Weights of a small transformer language model: exclusive self-attention, value embeddings.
Each number is 128 + 32 x the weight over its row's rms, rounded and kept within 0 to 255. Layers, rows and columns count from 0. Numbers have three digits each. The size before them is the row's rms in percent of the matrix's.

# up: layer 7 MLP up, 832x320, rms 0.144, rows 619-647, columns 0-159
# down: layer 7 MLP down (transposed), 832x320, rms 0.129, rows 619-646, columns 0-159
# gate: layer 7 MLP gate, 832x320, rms 0.155, rows 620-647, columns 0-159
up619 075:094094194133113123163115171109134068158143153105187119084118174180189133144116127116123158162128112155105122081116126150172153128147162113130165186148140120127121152122160183145100148110133144102106120101081161140103149101167096114152184106118076134100116115140104101153102094168165161162056145156060216157144133161112166087076122132125105156134113091128127111133160118141116102138130134158100173075148153183115147095158157078131152090130124093110128166116072109132151121128070133
down619 079:173152096166143160148084105117093118125110134048108077110172109124156138134165201145105138175130070144122110156144131090118125153118105085155153140099071116136118109115135120153121178178145116126085103096089118134171200073180113104217127168191118118116098135127131141148144168169193127122111143127119100147124116208146134120147117109113162119125087116114159102129165100126093132103091161129106120148131099131117121162121128126119099099098074081138073093145166090124104133100148117
gate620 099:181111096108155135168096089099131155133095090092126211111143156165124060185159103169118078156114086116163127134157162088108077140177170122093138116142116152172169101083076201111165127092140110086124074173109191097154095112146120069044133160124090084121161115084136122107129124177105103234172100175181147146127161156130146089140154170097140160130124144076115116110090141187142162129120097080115112144126100126122101167154139088109068091128087139133170079134110147110069144152105148
up620 095:136164143120114156117165099158120086150156134138099081158137191120097145084157161062144125108124117133200167140173091158139152124131176108089121099157131123078168150182161067149093149143057143195031137167126131182170121140111153196134125174158117129140147118082104102106166128089074144152086128101109097084059135117166083119120121123111079165127129149168106133137106117106134122106179147172166161160064128192103149143076121150108141127104171083143142072073168070176099144118108131
down620 101:082114140105147121084111146090122140175108129144114115126142076092150115136137081107122129134136118127129119139198147151095167144133103136119129160109042147154158137140143113125210126159130117089131150161047138086138146101145134127137110139115087155141112105162158129110060120124167201129142142129152117056174113144109081159117213199133116105129148151109104113109110130146150118143098081084086146156157121105113159161103041117131136120091153110137124146125107116138099095144155057
gate621 095:122109114163166135131112099185127132136116081102075155188112128167151116103168132130119092105159113162109110139125041138149067107110095138162071129159164060133150047112097086115150127082100120133095096125118061172176139116153106130102132104127126175110106145173127139164062114160100134138181187145137166218171150126133108161065125127133129098143138148209111121200132149139064090149154147147117138083157146079100086145136182125162087176110082127115148085113102118164087111086167132
up621 084:148109141063202135157099155057092104173099173130132089151088088157110088119135164128192132128143163124137149177086090142162123146113067123113091120070149112082160115122071149157185083140130110169120098158161107121127125128091152131150153053083056107114107143094112138105131117063123084139160108108138109111132098097067146109097112143146148125087137173179166163133160144127160134191116134167129156124163092078172133104126148174115120113127137084185110116138138164152117162126157084
down621 088:137101157085111128160134117097099109158076131099136150164105158104202185093154070093144106118148147072130132156131118071120118155169131138135170156069146102109155167130121040145150078157118139118087134159117163120148115080140123181101175159072082094054050148168150082111149080137072144154123059101148110135077115082087129159128098144121158107095168149169137203139103115115117125148104129187143107121163152163145156149097107129097109122209149114169185084104182137135097160118152106
gate622 105:085167114145117116153101143151114121145094132068085115151121107121136130126154065175107105170134090194095145118147163178138149058124078162129150175162102109115111093100157181191150181085183086119198103175111154144097149112178133139142105169190097179195094158124091093123165185113092162167116142156124124125076083169129132109106085074125099106174125173152137076171139108199090137133146158142145161119092117174131079153134131117131127092133098115111097116194090155118128131094136087
up622 095:120091089107147154106096123166155145131102146144091171125153101157147098162087178164154125184086123128122163111124141192135127140145168095113150074088089113111149171105097216171073099118166114118105163144115172113115104147070097114127151148174120113093124090091117139122168152146119131096135120126147157149114091125132123077121087072134094137196151191144140164126082077125137145117121134077149117041096160163074147120154145160133058109087149110139090148130117108181113143076106110
down622 101:161113113148133121090136071120119152151115119105104107107117168193118154145169113100097096058128152149137170155090146109139100073174121144193142105202119067176120149120100109187157175107115167135090114130143105161138089158138116073148132110135106110133124111149155133101091135196130134094132129124141130192100088137089195164180108142054140128154131191064134117180143120144130196137135122111155098174167086150151150058112131102136061080121208104057064155165171101113133150165159096
gate623 105:125163109103173122134138122111109130021054143063060162126120131131091103159181139174168167102165121125098156118198145103146111113103175168123106127124175104144106174097179136115084170098118081142116086088075142134131151165137128111136137063102107118132201139137155138147155147150122118135122175203137122166091143110122172089097137060119108128092132119137137139138158160109100081095072140187089141087072141147131163119142109114092102150189143119129063162192076152110118076081086166
up623 123:125178104088142189155150127086092129083099184141082128159173164126119157127106151088130155070076168089089108118167140082119115122073098131129081141141150109093140091129146141125068116063157077103171121104097124137115119207105162123170120081141115139097144101118164103128115102153156153140143141162086138181121155068148075099151129119111154138120129097152186110107156135171174109159204133094073184130108142129144145039124134110176063102171169108129102119203179144094134126113090162
down623 113:084103125130153097157089080192151132151102086084148109158145097113169111100153123098169179123150092120049128141109107107164188185130093123087086137138095161093109143170153113117221185182074156113111100169131181165087157071141171102148165117170125139096142171154109080152152134147130138169131147045155113120170157139155113127129122133123105108227133107055097140115117084102121133140149108155151092067161143119117104188027132109106159135162080138140161110148122065114148133128132128
gate624 100:092143151099135108169120106149097193195092140097141148155104110143185099139095209121156124160155192133159136184186167138172104178100107159151193143135083093074143077099152128125116181111153109155076130100121140132153103099142116085115153166144120157123166161138126108055144090091115112113140143160104133075114145111105129120130118110137104186168074129138130115169123129165153150198159140152078114103114132107106185154149097094139095132082117176052156161109113124129105113182132063
up624 114:113148168120157164129070093109164152136145075148099111116159154112068119104121081114096047170180150164128184098125033143109143093179123114116106110137156176110105130168134121154104098134111135132178125175098151167116120163096083142150132147164112125123069097107164115203105126139175130204146149115164122139120146134215128129159139158122143138110160158126127136133145130123139119050148134125111153159202109165137116108072153094070186114167094102149110074127131170105136089116135143
down624 110:172170079205128103145154087117126097117097137144119111131145110154114143076091114102073130090140209136083108086116103112085085112145124130087086129103165131139118116152094136136124032056094162118178145104179169128139111102145091120114110149132098136122098103132167157139094139103109136093166177143114118125174157119125174169136119151136150085083100144171170155117064124054180192056092144128170125142093157145160071137132165123142139183117177123144106074129162106148130090151086109
gate625 094:102150100157150102164155145154197168078174133053170125121141081149075079110144124156155101153075142131125114120116139091135110086179128156149174106136133140118183079110105052105160134119126117126184118135106139147112093106144162158126119122134094067122166103133140150133172155102189119098039137136089129072117093141128179151128148161181148116157086152137102155075166168100143143149186152156073181157175134130092170086149123180193110135122084141123135042108073129134164070120140122
up625 097:203074194128114131163109090138101130102144139093118074094097104151126132117147120117167167063133192191092126187137181116124121140150130096079125153122118115100135124166161123069138176152100131096172113145079153124124149125166087122132130104151133080162157109100093178143158094112135157163111167123175162122131111156162112126141152174140177136089153096063060133051131137169127150099131124140107080087079121143154174104132080144158186107131174114095117157113102161165083131098141090
down625 097:131148088167135086168109141156128123124149152147103151162137161103081135095192123096047115115119119135124085180148145081163157176121066157128113083100136081160111125093092156166131130130133179101116122156110149122107140141127202137100107159121152138115180097132132149102149113128162126165113102170130126154121169092160153083155153142147116112116151029188109114099127193182146140101216122146176151114108084088114121197111110155154076151152204063131123144210111126142166150141108137
gate626 064:115138154151124132108148143078136160126128174170161072126117148127064175107172149134083127142135108131138131151068117110079072093137139108125159132131118104089167060205113139140129161124118139079111104111133153144068070137061084105118128113095141162152108149183169072190076150159121100141090047130088115111142152111129064128124127181190101098154111135136114157176120106173145175114169179125115086143124114176175116177144162075114155083185183159148133156096127100083152168146132173
up626 062:135117173150111112122134116111169168118165120124141175171128137155155119150133058151111093189117158140125156151114098109096072097133102163110139083106201114202095127122202100071156149158142122126121135164074091147126111164160113120082112137181129168105085110096042159107080170151141152180146160132094115113181072143164069081156147145114115149158151151121087124120163151150065141067082144100146107145101092109132136151128210192158180097068064059157102095120127152115093162077070128
down626 067:110152111107083097116097185112150128110087146122122153145131126178083172139057100149087132173132048120140155119137139104157126094160125119181114099151133097116185105124148130118161118151116164121100102195094092159169148099129090085158166104155099136057114088155109098103143140082151084219084123091090063111118123125087129152160118139157136154117161160166136119177104123110134134120080167109159103101160155138160163124129132136099123106120113108106129086170116208167099156087065099
gate627 101:066145067113140157123174128195123140077114100162127133116141164110195116134145084116120177115116121066116098103157128121188148076079091154113067098137154082109158092158057088133180150099126113109107136075151151136138102127101104124147108109133151156079131120123116117125045130150112136143105167196123132142178123061127118091177096170135161095134152104180157221108128144182156148138072111137117120137158182153153097131171138134073110059149092143155136073148090197185110170082116128
up627 108:131160098188123137156121133153168105103097113080137046167122135120095098169106200153131093119148108117093139157080131147148138126055120198087088082071192125120141117056136116140152160160145126137188156138116099037112141146108126145126110079118160133119131103169115167129139128089168070099158142135090083167136124126124131117159146113077118063122133165185159197112111161126149090099156112105096084164121126151117128117123116110149168117040108116157107116102092115122184136057100100
down627 108:141129142203151140142113116150189142059098145108113132103111116112171097163169187125146123162156105099157050205114105112122102081090185133072129163125175111137135164075138145105119119115135151104142138187166133079111064180136085129131118132038120103098162067125107174140114174106171113140080123111127137170112132045156178101130152095075099135139179178095161149105168187105139112164141164116115075163151145181082131150114103064121126134112127152139172119133127121125124129067114061
gate628 113:109078141078125083145101169133168090157131146128104111077108095084133159134086090146150125112154109111128099104130092118110118165154162093177113132122146173135088123121161080134133082150143173107159117135108187142135140105109152110128115117176136132165148144094127110122117074155138137158063182123192116159170166191161229154111095113058065145070126199109119129119112091097165119110108095116087090133127122136158196109121118064168116098172130159122079115086116123051076173131195055
up628 117:199158144146112130113132141118117122143127121089151148133119157135099093209117145157198097165110139150155165094144183162145139101118162167109041075114116112138095118095143172109168156115131115093104124079056129123142126119094073168143101151139126096106112086157118101153154218097118152094186114079064115172140135119130078094124083163138117127217063111115151179140108177176107174119154092089118121140108216139075094108138144146143151065116141121176128106157133145136137108115138156
down628 108:083128100158066130134096115147173096109159154066156129173113107124139126129096113133142252115137150051104089148156091086139212105109182068044171103095128155134107133135176131120161160125181138114094084091100119146188091168102162131104083131141181141157142093132143077133134148112147128133121077148174100133124128087095132146161179086111140156110053142125157112172183133188115119070129112095081114085122129156114167112118127143110080151105125175104083130155137096132114137158111129
gate629 114:161144035181109102089120115129140077097109173103087061114164188107134136128117113120170145112112165123148133159181122144127101100122143134137113147141113150105143155161162145147127119130153131124142160139148131097106084124159115116143169183136186044139098115131184126142165121133184135112148118075182149186070110118106086141086150119112144176106099160157170153072113166121124138096103146147131213074100126085129134137173095100127146109127135100119061094155074154126209140112111176
up629 117:105120123097145142117114149124145099166080113145100078104108138094158109125176143114130114203148172200156139150144149133095113107121143133155114113153119134114141181158145126143105150081111078102142134108182088131081137120178093116131124173219096107174079128115164100114107121136113076189124134129053128075178128111119124066156188162061110139181096107095098108145117142153147117159132134173136040090128121118122157074151123109096151119162150119095154103122145134108115153142138105
down629 108:144066119094115085155095156110112161079134063131157159125132129121114099045155172128144032138152084110133110168142119156194115109143071166152153164116147089106147145105071147134099153106106131142137177115104128089036085046131145178077164108121100160140170148094134119149144146127134149126156119096138049058112161138178113118075122086136161136126120126164199115123092115105100126104112118120135115078129070058090168095170197127125178158101100085141126110105130107141096116081127112
gate630 108:167144116125159121152170146181119177115153131081101145158111135075074117155164151119178180096108144094134170127157087176174044155164149131095088117109179158115119126136135158094141149078177061105122180142178119108120123142106104105122108120152066078123160137153115103133150135200106086118107106087105180153150173123105140181160176142115165087124145122155123149115075098073144148107067065106087130046170130126113141105096128105138160166122098159110135159105163198111154089127103119
up630 103:157134154092157090157138166131128151054149131105078171078121146086101118107125135085147159136106115089114139119146173188126104159111079123093083148126103173114084126131201118111090118094167112129167124084131062191170163140121161087126159159181130141194076114143131120119162213109162154094077128173134150146123142080173154116091105144186084110145140123142172126105156139136161154098135109095119115124148149133143126155105171155087141159107111093129133062163083156094209157086176140
down630 105:116164134146148092105113101099138095175105125126144115115170120155140100108135098142137135090098136121103103155152129117138099106164121104197102133110090162136129156130087067109111135121117186127105122158113160139157177187145198086117136175081106087125119101164096119155174109095180152075194141110172179116045181094117134138099070138154134162155096144180124133119160118126099129108126104163129101134159177144080165127088161115093092053176115151130134133118080155068134059125123056
gate631 101:091140163094152156102149140168155058122084110117124147129123142146145129075165103120177159087138185091078161106152132120084111166148125144140159123170169157079168151142155166166075111161160167113121136117047148063108167128065177107130082107144111128109107192160105107200143104101209128131105132140123053111176144053162135126141180172102118100144167108105101106178069148080163132144143079090109132104107164117116064101130147142148113121083177081150140187146194134052064157186107161
up631 095:082136117165128169124113134154122128146160126089106157108131181191172079114197131170146160148115117094051186130160138142083106163154113157143149104162164177155124141124095115121108107167118137114040128129148156077091136174093109130112131068095121110151091165144069104121146089090210133110093158075163116096141192160144050165138112161160162134099104136134120092133128137098090097153109125081093082134165139125080147087189161136171132099091166146159162183157117124069105134140042129
down631 103:091222077111212144123153153141154122118136087107112157105155136164187141126079120180138107093163110153136162109127112129102138092127088120161124111136100153131131135163158094092116089140122150093168098181131108177089105092101114114163123076085078074196170125156099173154109143118112164112139079127089162151110141156129106153091116133149123060125157100095159121116086088136118163229141142120209130126093103148179090120177135118156127181129108109147155128078157096067156142111086132
gate632 080:146139147205204182142120134146113172147138101118113102116189109047118138081175099123167174116081114106122075173152068119143142098131128120106108070133120113110160166134116116166101120122100134136163131175101162189079094094171136126107115184124125095095188163109118115109157156134131167178105190149136224154110142083146141131120107142099188185151115183086173112141150123177101104118079104109117120081120101168127146163121117055211128176062101095174115129122098154158106137107148167
up632 080:168099143144093139134158087145088093101130102139103108122151141111153114204166070150083130162107144121136148133123110115113135158110122131116158147232121120129147125153148135121152139103131146104130122107145128125099098145162149194104128165126080115097159127144130154123146227085086200088120161144115151186146114131218151132167161160071140114143110085088156126157160160133153058163101151134141140149088098088097157109111126173099170090156146141126161118081073124080132096075070152
down632 080:111082113133147085139174081161090087160109145108183153148084129150096098096127152104118194124090164147147164136106138084111157135092129134120130202141096077108078195179150120115125109101117109117189127151141107107137051163138212110156099118099137086102104056085147110133168092121182138166114154093123130132122137126160154199082185113079102126198103089146082115164136135175160116146099172155154120165112100150128145145103094131129162165120062156143090111140152067095093115137155127
gate633 107:097086159164120103114159092052127173135029112159125068117115141189219115120117114065174158160130103101131138109130170155143122207071100145100172167099158104182111104105102106160156133174152197097063115109112119156183149102158128155114096144156132047177106175150118133102145105172138101083140118118129091073076096124148108083106133104099106090097091207169188089113128178144113131132117137120071155125103213147129089149077155070130142109135138136031143147158090167107129198092149158
up633 098:124109080228174131177194092174075075103137087157070152137118140136120207106162148154140083120125109188174140104166122071117102139107124143166114119163106130146147095146165119130155158126132134108159102146092220093128163095213127098180129132101145108079105116118139167122106128146130179156118107173159194121152179154116114126144132139120121082108109154163129128128126099153112132179123098084166146198087106088156202128208146138140118079143098175151104158150103076153143139121158102
down633 107:073118153136102080159089133139146109121079164106137135153154097156113116175155125116113142180105103123153156067127086120088155098103156137123103118111124103128136104101190128108138100150106119173148156166119138126103116136141154136101097131142079205127141116125167072128183098061059101125119128090116105130178062140171103128199117121115137087181185071090166122168160112207101105178090136080130147207151099163127079100145105138162093121071146135125123145091172061141110084179147108
gate634 112:123091105125146136155137089176144078192111108178114132116096078168162122170136071149004191132154159136100136154101143117062116118098186086109181124150099165117152131147027074111141121133118142074160095118112151086090109083171152193115158127134142099134161111087137152155179074128106143170078114098165099150091135167158092059121165191193177117090105160130162098132138109105126133114151114139126188137146144119114142107154068142165109082197142089116169147075155122121106085131149076
up634 118:115107121113075113137133076166173153108099135114111154197170169211175097109069127144043083090105100158117135175130084129068086165145147090142167094145109142125154115169079107058072150120098115133144119145102061142180096148108154151155190102104171113155168121117136162184166159143095167101122090078140197076145206150108133190121162127125116117136125158192114092106160158161117155149139105147101135102108108108145138059112094151113131134147150099097123142138146141141105122151107074
down634 110:077141128143107136162165119108124182137118120113123160154192177204095114096101060188127131121130098129115132161061142077093081113131136089153081112077090145109099165108063088143090122157090168086119195140129110136111132152135132124179091172119168060112162147086090146114080144097141119157157115133156118121142104101131115132130118130158162122151105109136066149101176128110127168139122175117111148159186127120106125142177119098105121131180140091196120124132186136118135107151110121
gate635 074:151111137182096148180188137140088089170107101135149135138160085133122118173088094146136093136197141136185052171128116149153119130109181090094149119143135105168168103088158173130145109185161120131191095126134075108115107146115153134151181138135118153147123080078101145107118136144156139145129183150183133148155135121160166142108188154092048160115124102151098139165149089129120050135090148134132171180138136106070107138117155176098176126146119148133159078129112124096113076120099037
up635 069:146120148182105115154121133135120104096138143140120147133115055110082127184099120107139150152164176176107112113143090180127171145133168111095143072170086119130154093175131110076171080200154131079156109116116164079044117142121126073159151078142124180120144095061148167119139133087139092119067116166065079163146169152118108171154177161118076137156097143057092149192146093141142114164133150144123148135133170108083097105126132149201115107104128161123176094132121088150109062175122091
down635 080:133137162140039078149183218160183133112078111178176149153134150131133165066093162145158094091084139075045113049120136146125123137121170122110118192104112146136125148144147124105085087111074076135149070162169079175122166051107090173108148075102161090138150104112181130108136112109093162173127150183120095128128156144137157065159103153093147146070156122120115144091106146171147115125149101129152154102101101116160190116086128118189136141110093139129097086107134133107073130120073136
gate636 081:114140116164173132174133108054097135117088137116096161136128128199144145167130168152133070121156104158091146125134110104154160075147124138126105128095089147179145087135078114131102110099083106109101142141158162181123126202138121096161136109113123148116098147122130062111142061110184177126131206142166124161096077126126184160196059116113094139117154134096160095082122186087133104121166109139117139090146162120087086053156115108149120126148129126089158124147136170137137147111072066
up636 074:093123154167158141201146174055112075131074158099124192107066130179158123186083142129157139120134085145121210139109112111108103081137090140139073090116102114125118050157112130161129071109118107082111130112149188144092142200143116111175120156133086119152111151168150128135162108107142171087169167136138160113069107151118136100191106160130182118134100126090097106121142154075103113144150130125133157135149121149115083061186126107142087088137132138089134136115130123173092116155128089
down636 087:082150170188142118174115084134129165137046166105106137136128118106163115176111127073126144079170167157118195133144100100115152117120130082120093058159135065129132107122113101157130118171111109085125084133082132204124155107080156128036084159102146130114168202125124129141094092150051080063120181164122142204087116127114112120161101125117151138119180133143129152174085105133131122119179113129117074121135158143090138171089131102142127073127115158093100173109131099064145149083126196
gate637 102:141179133142122164134139177123203105193147090166056105124139132115148126157123130156159118103128055148109178157165108154141220103083126106125134100117168086050130098117189078149161123083114165135084121148115124053103113176096115084126127115150098160105100143103162131121107139095136123202140097077131097108124137133159116119139087159116090178141140131106192138118170115120088104152144110068119067126108136178107160059111138165144148156096121158188149161104079157165133149188128124
up637 106:174110131178139149183094157141110169162104133116159125123170124128151150088210147127123078123169114116116119173133148099105088068145125152121145127096095164107092138042130147119133164104106151177171066123173125108159110141149142109090124111163084074150141081134143078092095130154134138120115141067119130102121094080139088130120164120162130098117103161163139087065106171136131130133145148194097182159188088125140125123101121162101112147187152139129141159145133144144169078161069076
down637 105:141167158093128104105123118113080175095151134139065124053094139095168098140131137084091198186107087139076127150138138152172113117117073180133163137153085148133149149047105129128057112177105158129064098115139134140114106086139141150145115082101113183162152131118117183187152107133147123154178123120141077108139183139122107170120102111155196110113119128099099079113072133123123186103099118104154151183140109109098112099100181091107123097163086112083125071189120109141083150152114124
gate638 084:135105156076118150163080175133131167111085098095182140079161173172171191189082095160132140140107126114137136110077110120108194108106158114113107145125052086137092125228121126116120138130171116126164129109144139173123122188106131140100088175154150116121166144137131161091113040122093128101148142100146126174144103108111152126155121094235037051065125127139163159188109108150091149168097163162125047119107134183174150100130138162051158108180136148139085093153091139121098131093100107
up638 089:138072137121137119067115120114181118128149102166127118093124162114137086172077124094094070100139110130122142103094099095141152148045104084108170106113132095117112126144109111137137092124142104147093129152171158097140119123106144187093147216139104138091177048070069129151135114092182166206146158111160120118132129085170141117116099118080103098212052119107078170114131102199084114090153120177118097147088148146142114078128121161124153080155147122158132077152082029122133112090140161
down638 090:162092129194098093102170132110168135109167154132157146078130188139118058069096152136091143145122155156145134138130178099092154122169086156125160100082178107081135145109088141170176127154134118132144083106162170113121122129088134187144149160131090076152105120145114120087079141148117127182151145159187119102179125155124097129196095117138085073149135111184169123132160100119058089130107159121141105135175168098126108081118144243105120121146089113101114079111126168079081123141069135
gate639 106:089076097093140111128149134114101142135114123169131121036139101063123111111163119126143197109152166170161111151146065085106114187093083127131156162191140110094128122141134155127151148143106109133088109139121144126108199101103111115166098129110123138156125116133174107089076118151147154166133160069114172154112136135138095166137137154128141124127102091159079117118056078155103124116147095130182130137087120170109124111128115087136104152146126066133155093131196134164160052117182115
up639 101:123178165157108065156115043192197130137128054127151155121127133153120098148096086120150083086155090095135131133140176117160137125160097132106077132137113145168138078118129108183157132126151081080065143161109091127144117110086130126158085128113126072131081140132094166173095151135131196121159113105136132130103131090107131151139146108143143167140187116138139098155097122148149158098148149128112113142165111138095154137123124164122099121080106100127193094165169160113187160089150151
down639 096:131155109109127098104100155118138124123171181136111151091108147128115114105149148151064193150137107087125152127099141148114112122101109076105155151097140095147142096173098134127101121148175125121131109107113131166177145093054139147129214138144122128162160062111121158151083132133060137146138193127129128131058156120069205116150074134114157195123094153081101152068111126116144114177143148101136143109177171109119127141135140136168118102080132122156167158126120131169103122105187096
gate640 112:114119160122123123092104122115149131143148117152156194114107093152097075138149106180189097140132161087116136188106097133069127173112128157151167158107144135155161166156163133104138124094077137133129063099120104095113190083119116091157154140093100093163109118164133075103160135088127132136125132135136128115124079119161111091128095149175084113151066140108167106091097088198092150114135166104181157126040150142143118115166120102109112100156088153212205149083103126087083156158075179
up640 105:132103123153088107108122156097138098107144161143140158131130054105091117096179145137113231139161142146160107109091144122149086101142154099166163116114116181131085139140162163152141133122163113183124111098141128142096174163123102177098163173134138112156139158164098105051116125128122130178091073194127172135130123113113156105160105077155152139130119121100114143087152128109108104096143144148101133134119135133122175078112121100178107145148122078133077165153149055144131115112130127
down640 106:164133113106178155171193120071029095188077155162092148175137117072142126108157158111119135134106082191158120121111126133167168148161159146116107131108104102109146133147126108167195143194125139113117152151121170108120220100148153179088068148125148117121195121132132112133096108113161135152090145107134138105194090111145194083114074111074117148085138073092100096105169142077114128147168140143096111146091140104141147166121153147127095198157089088055130134209056104086157110107155158
gate641 120:150108142145129106198176114149127085141096126181114173100152101123136190095058118172085154158152126075105158143064238128149181116115106129120109117100145135139119145103146131100145090163154123162092142060136142128114116162181142103151077124075091213107127127061103129109190134080107177084186121143128077196057136100098158137160133116112137108062148124080136124113159119086133094056094084161167151106147154125154077155116136100127137129160172147149129136204186139174135132163150139
up641 115:133095040146132206121088141114112149144138140145145156094120188148114110209122116101115100129074129156162093076179164117121118106167140173131167135074101111148137129185126106126111138136085178141109102112096097111138102113138090123134131108098117077171125112157177067076191092127124099142081162106119169146218157153104149157105121153130138110095079121114097058141120091126122182182185093177066178140135109144165156064138109129164130014124115117163178089168136089119134139109110170
down641 113:133110104151099097066073086169163098179148164116125039109110087122120110152122125152130120099106098128149174121210100054116167118054146143101153137080106131140123126142138200147144129161104171085115168172124130138167086156149135146133127149137102113187127086240169125100122102107133136107142086061142176088072122153114196142147139121162167175112137119148058124159137148111079184157122120060122135119131144146170118048144156155147143140150094147134082170136127113132152096135113025
gate642 092:133111176117116086106170087050103130076116125147128117154095137075071116164118080104139138071148159070163136132110170164145159146073155162151109134085088119110154148147138100108130125160111128158119094131064136094111102140130173033098141100135135100140147164139141131047118134120126138163124161081139168173144135141127113182133138107156143130110156101149153121133198137123094098173037156148146156074149098115132100101100107194138151167114156080165126107117133123150155108122151124
up642 092:057101160121187160128149180161094145136135139155127160135080119129140167119169155153125124171087136081121163123119065063124096121108114142125126130104112165104087123140122080101133118096157109094130190088132159132126176115114053191194161076086167117157109092123081154158143141069145108149159081200133101083160180110118118105088138154125090097126096094137146163142088122109084136145183086095154100155133149135138213090129175095077184096100108182097129138163096135122127144137154146
down642 100:135132105145103123128189099069157127160127145122086126119124151170083148199126093145091197120113173145119096118138064090159147177115167139069146143152195129086102145152171140117114048138065151098138122132115155099109168130122129175153114121139103168117089130150117115144163151103125143083102146187134140091088085067158132081084137182143150178109111134122159237152144120162111117168169137104093162187173098112051146112110162125103153148108182140105114141142132160075143173123109094
gate643 087:160106146087115145168166110134153107089072143068145149112098147075126181139115132119133124108168090074105162112138122189155133130116118130072152201080138120120147131161182127079066168130117134105108145124194128152151101125106098049159108183129164185084169129139123103100157236145140117113138107127132186165131091161068150120157116117119108157184130170103116185129139091081143164077117126102129106137060066146178132165119100147111147132122142152121140190127112112143086106107108137
up643 086:103063122127173166121142109090111185129144182062177164147098125134160126125163122147206070160118121135095115125141123062133072168159132119099098173122086125100194131199154128144135140091100096115062098120125077091162181203142116155103110152049093156114112143148123144147190094161096129168130124156104152107172152177180203090118137126119129126129164109165110131150159122079085187151111124182126124108161138122073077115142145138209124128100152118146122129105177125083142098126106110
down643 084:150118169188129122138177104128130118094121105107057124193173106110130166107205091105144098056119154115089142122119109075169114109144139169110143193163096109177135105172100094121137116150058141171157108198116193138109098173136057053170121082107122173132132104083152164135185077144124078133152076129111159113129131215119124158129113128148116161136165150111178160072121048138108131181154148162168098105150113156107115128130153086166112119132097111119129099100134077070136083143100042
gate644 096:144164124083195102070099130138156169111042139108094108075164098223182119100128108104163127132094169128175146163162111115117097085149134132132086093179175111114154121139170163105118142132099127140156147144145161189111140156170119116169175118164110167124097129091100127146079065116113102132121079119093104151064024128200121074132143107158130102096121128157165175137113163088130120113157149142139043060104099075103117141115182144146098141144142137127138109091156136146117123169107128
up644 094:094176125126159096115136099139116126148107076124091164141136100148158087109113110151163107145107095102113101105149143138091068089084143165156061113091172127153187152215137097062126114146139196132112111161152115146090105157191109124146101167101135158146170109121123165167046080161064104149136104105127058165088063141170136062098134057133127117121164123158153166139121147143111118113148115146152070062088158078165083120126127154114129147134096134159147117126110136111123139190090116
down644 112:093072108069142071088132199145104140119130126124106115132167123126146150069143124128138136105141144141081113145153126091142126133133157181089102077106153110155076141131172097174133195127090164165169125078189116123107127153110102166126131068122196137181185095147132148187117081175167125109051171141113177128116172170106084120099142098167158160106102141149142140112132131067137109182138093125138089122141074110076154224077139082111152095100096182130141121116125131160098108099096078
gate645 084:077068112133095095113073157109113160111104125130172120095100119151116066098118142076200132180130149117155122141136123139147117142124137136148162123092130159185153134131124157137129101150157126131166128184038113154117123149181167131170124181103082123125159094120126141103200051151169121159133084193127102091175167099153141118113075095140115126086076144099116200140175108117097137112097117109155130158141118143108150113118163109051146121113124173158134084056149039152133118091207126
up645 086:153136146134085169154132122073118129160137107156097143117164123115147120102170101106100114032101159174032064134097188145136121137086153147055102108101134145093104069105148100146137126191086128144113128121090122148122151152109106145109146123141121104158127216073182129093070178127169115174113177128135204148101162097183074179125141150109126123085082121083180172085137110130121143161113164156144090172174098121096176139135129112095156139139137131148162134119086177125102139107101154
down645 089:125084107098123129138148077156130090159123150121154125075144178099153128133121097188152142150114148113109108101125155141122153165159176154161140110157128170153095133161145082098052119089175131079153103089180119101148192174114186191119132084141158122100115148111183125230139123137102125126130103089137166175055097141114162091148157101128137122118142144138127085154127104105111078186102144115079130197150094140084156165160107094107138135057155151082193070140152161107118070123148065
gate646 103:095074107077047193161117099089130110096134108135126128149126073141136112145128127083143148128114133127193116111135160146154181137104133095151088125120152154142115134145103078153126117146092085122169108093139093086145198133182192143171111130146124130087214100112124090130110115103105165162157153155139111098127103099141140162084100090153151085147156063106158137181099137128204116111135164042156075139153081150085112150176163155135128188092129111150063132212095133107141088228107142
up646 107:191140088123086113104137104129143173178100114091129135108141108133103133089178071132161147046125131183150147146179101097128195156169136145132118129105121132164092113125163177163181094113147085146074076144130140091142101155108129107170123175168148114103150142101120173123115114135184169125109071104205134081112098095159146116100143130151161144172135173119106134125198133079148190081100190111073172111159132106107150134175100113167130135158120118160140132093142097138144147138149058
down646 105:091087166155150114103142163113108126148162145200203096085113206133193125139142101159153134107123163171172165145115102138136117119108161074121150131123070142167152138118116139166158186151110065146176097142119190143088114126129181113161157116158123032165142171103140106154137153175094080142103164116130080134124126089137172144157118136133185146143144124173104073119122097157146095134209140131148123151108084135133154105054133130114119151120140123078119098107153111144151159131124130
gate647 095:130141113119100173126099134075119095134135128129096114147113190136063176127150129133155106154144095122128070125136117069154150113102127079086122139105092161115081135117112156120140137138161125127125108116125120133111121105100088088111161157141152082141120112093174119124087123122148056157129136111167105153119106117084097124082122111076099096175060095162108155112084129153162136164091067101108149176161167164106051094107109135177137159159116151147108136158097119154124175171135072
up647 097:099063127197177158148139130103066147076144158084138110138090094119105157152112162180145135128129157118127151099093109094151132150158152145156120132165120134156122141133126171122177186171139180089151113148192194133109126116152096145106168123190159143236108073154115134125101170133149083143145146126146039113131130112087175160168171123155165066137104151088154115094145160141084208148161092098070145102075155160147126114114141134141075068096150084139131111156115102106151146122092151